config.toml
norm_eps = 1e-05
schedule = "wsd"
decay_fraction = 0.551
Each number is 128 + 24 x the weight over its row's rms, rounded and kept within 0 to 255. Layers, rows and columns count from 0. Numbers have three digits each. The size before them is the row's rms in percent of the matrix's.

# layer 2 MLP down (transposed), 512x128, rms 0.187, rows 483-511, columns 0-63
105:153139128125141147137173152143151146097174120121150135100081121119101140170123180153125067140142110163191133118134121107157142124118089110123137121134138125145106117133123126100112076115069108
094:135107135105151129124110107159142169172097088153105115136106092182079126176114112109125095110143152184128134111110114097146111140104092097140114154123090147164132155114116114133108119133140092
096:140120126068129113141137128148160127131143182126139122140168127180126170122101169108181116124085144124125165122128091142170140124099132142087113115130099134155137121107136149092119106165113122
096:125137096136092128117147123127133136124122140110165128088118138132160146083129125124157122162171152134091100091071088159133111114116132118113137129159144124123169122138081137178139122107108126
105:125155114166092120132148153150113123134076103132146110148151158099126133151168155143104109072134102063130098113150144138145116130133085107134117116127135128111123153099150152179135134107105147
090:086100101154114142134126161118199136146107108116107100150144176115111133114134122159108100117113137137105120123132137123133109137157069145134131132103107154136109140095080138154144106096142078
096:121135095110127096108160152137106122134152118131130184109139143162124125174160116164156115172116131118128149123103113116104136156141130164123107130160120102136157097109103137125143133164143147
098:171127104096188096129179099153107087135144097082141108117120139151085107103128160131113162132156100127137128165130096108123137115118089120122121134104118116108146148106131116127101163129106128
088:126110155124200127127194146095154135166131111148116163151174171129085153104126102132075133159132147156110109167123129145126113128116160141158123130128116107150134140094144090170139136155128114
096:115112146139119107135115117110090132155144129119066150103123082118138148129164152121162153107161176134122168145139128107123106158135109141136126099133155159151105116096140093145139101142172155
093:091121129123135095147144138153106113110129148134084128112073130092140155132137122105167175132132143121119138111113148100095081096153112096095109099128135135103141095138151135127138104159147063
099:078131077112136160154146157169131085090121114119123138107142147139138118127070137137089160154094130132085128119136107111115152143115096183142129139081166134124134119109130111158119147149147123
104:141155149147099121152136172097130127116175116118096143131136110122130094143137174142102139137142141166153151092109102121095135154111177092098167109101131104168128143110128138114131132114160124
100:152170094098153097111123147143144142143168124124118124123125147093186111140116145104124101102080129149082118154206159134110080168102140097137140115102136153135108129151101160130134123117091178
095:160059138108118140114116094099120097086128111179137117122099093094092125204126173119124110096159155134109122156169118123131070145122125109147081110142135104158098128105149150086095124126149098
090:117109100153137138095131096115128129151132127149128106122122120158116162049086103114116146149196105138161133121114128125121104121087104128148156151137155158143129093132130152105126124116138100
117:157123118149113124128144103107133170130183127131151168139149137101107144126141140109175150124096134103095115142147124093131117171095174141146098123129133146144151155143109140162113071132141115
095:137089145118119085110160119075153108121115104107131111140164158129134115131118103125106100133123099152129155162126155117139070134121134140121083091082184132125117131117097102125121162131091136
085:174112121151124167160113137106171133131148130115103136094166100120114112114142091118131101129109126096151135126136150142093146089120149136109162128120137155127146169127141133091134168087138148
108:146110156133101135120163099136142174186140116102139164113118124114079121106130158142143137108095149124122123098153134158172165118149118132173116118083096111109118143143138144112117132139123109
089:130100148152100123096151100116163130116112145107160154110153136150150120138103148092113116141123156100114117127154119147104138111142131119107091152118167087154120109125141112089128153118154127
107:081136118162113172083119127097133137143183128146130124131149161137121148135147124150127147122095116150127169116144145134137150100129097159126117144103111097154099115139165113107114186137144135
110:108122092115166150098129138100080133180135097192168102138166114095092150124154114084142132161098108130153138122129132148122098136105165140122178073147151144156146124133105151133132131131139128
111:080122085094104142130153149120129069111083136148133148131094158130145135140112147101115110101144173083116153110064148085136109138147161134093110118169136152111172135144121164103139119136122128
084:108134150104117135137159144084147111145136117100108100142099113118112153110114114161113092133148090158152118126135152109136092125148126134101152092158117142086136126120129107095134098147124087
101:146139197112139127132122125123125117132114160129130129119124140117139145078095149134149154126119150150124109129095118100158154140115131151105096155145094157129135151166107154152131094098110101
094:110120116138119172119127122113150134180121136131112147151135150133120123104093107107174158153169113140115158148101140087176135073094122093095117131140151158119174168137145172134155113123100122
097:084128143163114165117133146127124164163125107113150155130086111109140149103081130128121151137129166104103177151117126120094115132195171140129121103173132135143140157111124095132134115157103154
090:113125143102147108173160161153127134100119129127140182126092135089137127141144151092069155095149117131082118140101148165110115104129154118068103091097140128154129167097140153112144127146125109
# layer 2 MLP up, 512x128, rms 0.179, rows 484-511, columns 0-63
096:149142106154106141137117129169145172152155177159137120150098139117118125148134133129160142106127113104145086112113107103144157140179123121095072143140074132123122117162136147083143156108091112
095:104131173124113137134124132161120130062099122111116091115164141130123128125136139105137139116094109156114149137128124140142143119124109087120150100157127121082145136162106097152158110120102145
093:120089133117124109149120147129094111103112098152103074174143150115147108141116132130132116124141085119150140150152130080126128120144129148120137118110081166155139075129169096116146189089100145
102:125137126127085110123117093166116104126126135106086100156123118123127138108149116130154127184143120098143091109097156171147145152165113122121120116107112096145132110122177122092148126108089141
092:116079137161098106123105164130116109122073121118144136143190092113124150164158087140100168173176136128108151154097086175124137129121148091150113127140127115133121118152162097158153149109109134
096:177101108184131097156100106150138149115114122123119157159149174139114121116101115158131169177178123114155120145120146150131113138145146157127104114131109169126116131139117116129134097119186104
104:160113130093168095141140093147139090095145116099157133108124134140108128129166153117085179141129101150135103119125114131122164089111094152118128119100099125105150128125129147098149159124102163
097:094091173106091090143110159130141108133138145173117114154158129137119095143166136154104093184138131114129128127105116135182126151144100122118123128151119120145109121113161135145173103101101087
098:156105109121135081142103108177082156064109127153103143132152130111111117141142078130164168150124101137146128122092132176147155145146156142099124122098181169121101115157093109149154141137119110
093:161107120117101134141096091115123130118124064116124125114169138157081143151116134155087145114155110112152129132110137138190170131127118164140127159169121135153098109136125103097134153124105179
096:148142134138131141168130155157114183147105162130103132159150170155107117173103130149138152187168113133119122116131129116139076131088131082125133124125117121119080111142119149181165147131151123
102:094112146126128159135091100161105097135078154129168110131166145128133166139141127137153139129099118063118144165107136156122138094166111179118119156142120147099101086153107129136160159148097153
098:159111148170082136144092144122118143126113159091130128134113136156121146161132168105129168087130110117103114095138125113140115109146149147085139160142085162148110115152126142117159124162149154
099:125144120160116125141143105112127146111135147138156084152133100106149091167134168176140117121149153114100121114089129130169127163129122158110100122155154113146120099117147152129129128111134148
100:130122131143166131150108160123113108150153156150149130154097132148115130086114091141116133137136074131168126133146138115128138129138158120112164156136168090109129096178161115141181131121140141
112:156115102117097146128128074171075123145125144151100124142122137105135127169119138133149121131113085135133095104079135113141152131119132131186142103150107130125115151168129125096148111121159137
096:162100116105124144166083118134108137093125144131099098156165083114157119110128143129126130114145125135142138145112130144177114151152114132109148164083146141104107113179139149156167141127119134
097:131124155116132109154107149153115135113148129129148131133077138139168144124098091152119191141167152147121149079150072137156115124141152167152125142117123107130097128143129136151127128093113093
102:137134103135165166163103165123119119059147163172128127157094189130125132146136126158117127111191109103158094131070140139146083118131165121114121102132133111136140140156121091140127126129126105
092:152148136141125139177124144145119094130166137149084072145130086116090117129141120181124158116120120103155146164081099125146135155145120136124163090109123122095093127150150122153149116110163159
102:122091123150096113220081108137132155115112156111134078163138162136153133110114116144109133133172135078146100115082133165114104125122153126132100059129181127125151135115095130139112132173136108
110:105139146153153146114116152124084103124107176158160129143156145101143146127127132103174171118108111085143117129141120141172143145132164167135151103144166083143140153129130179120130128086105127
102:123108089139080164161145106129102113101090106111112096132135128164129116196165184111092097153122143108167126139133135110147128141179143102135099128136131099094122119130133109114146122085106160
094:160106140177179104130098094136118141110100186164150150163114119124120153138101108119098144111113141072157160094095118152153130146130151105118110147108117111135129123135126120179130156156107177
104:125151152116138124124059108168106141097129117139130147138136156151130134110162142161146126152121063129156142108146128128129129161156100142136059120104096136129126071149177120109117148139164124
098:144091106136107162137101147155113172100072124148104100135141131096131144163089112130136155119113118131133134132141149131140137133129122145165172122145152141143132108199152142133126127131133147
099:163080115089124134135126134137127103151103145146093092130138115130106114168122088119116129150112066130147125133131115154158100173102097121103121157139147125135102107151116182081140141114140123
099:152140157131151112155090146152104193138113108121145109134137168131174169166125136176131122147178139101116140145115139129120149121142133113132132122114167143170101097130112168141156130114130150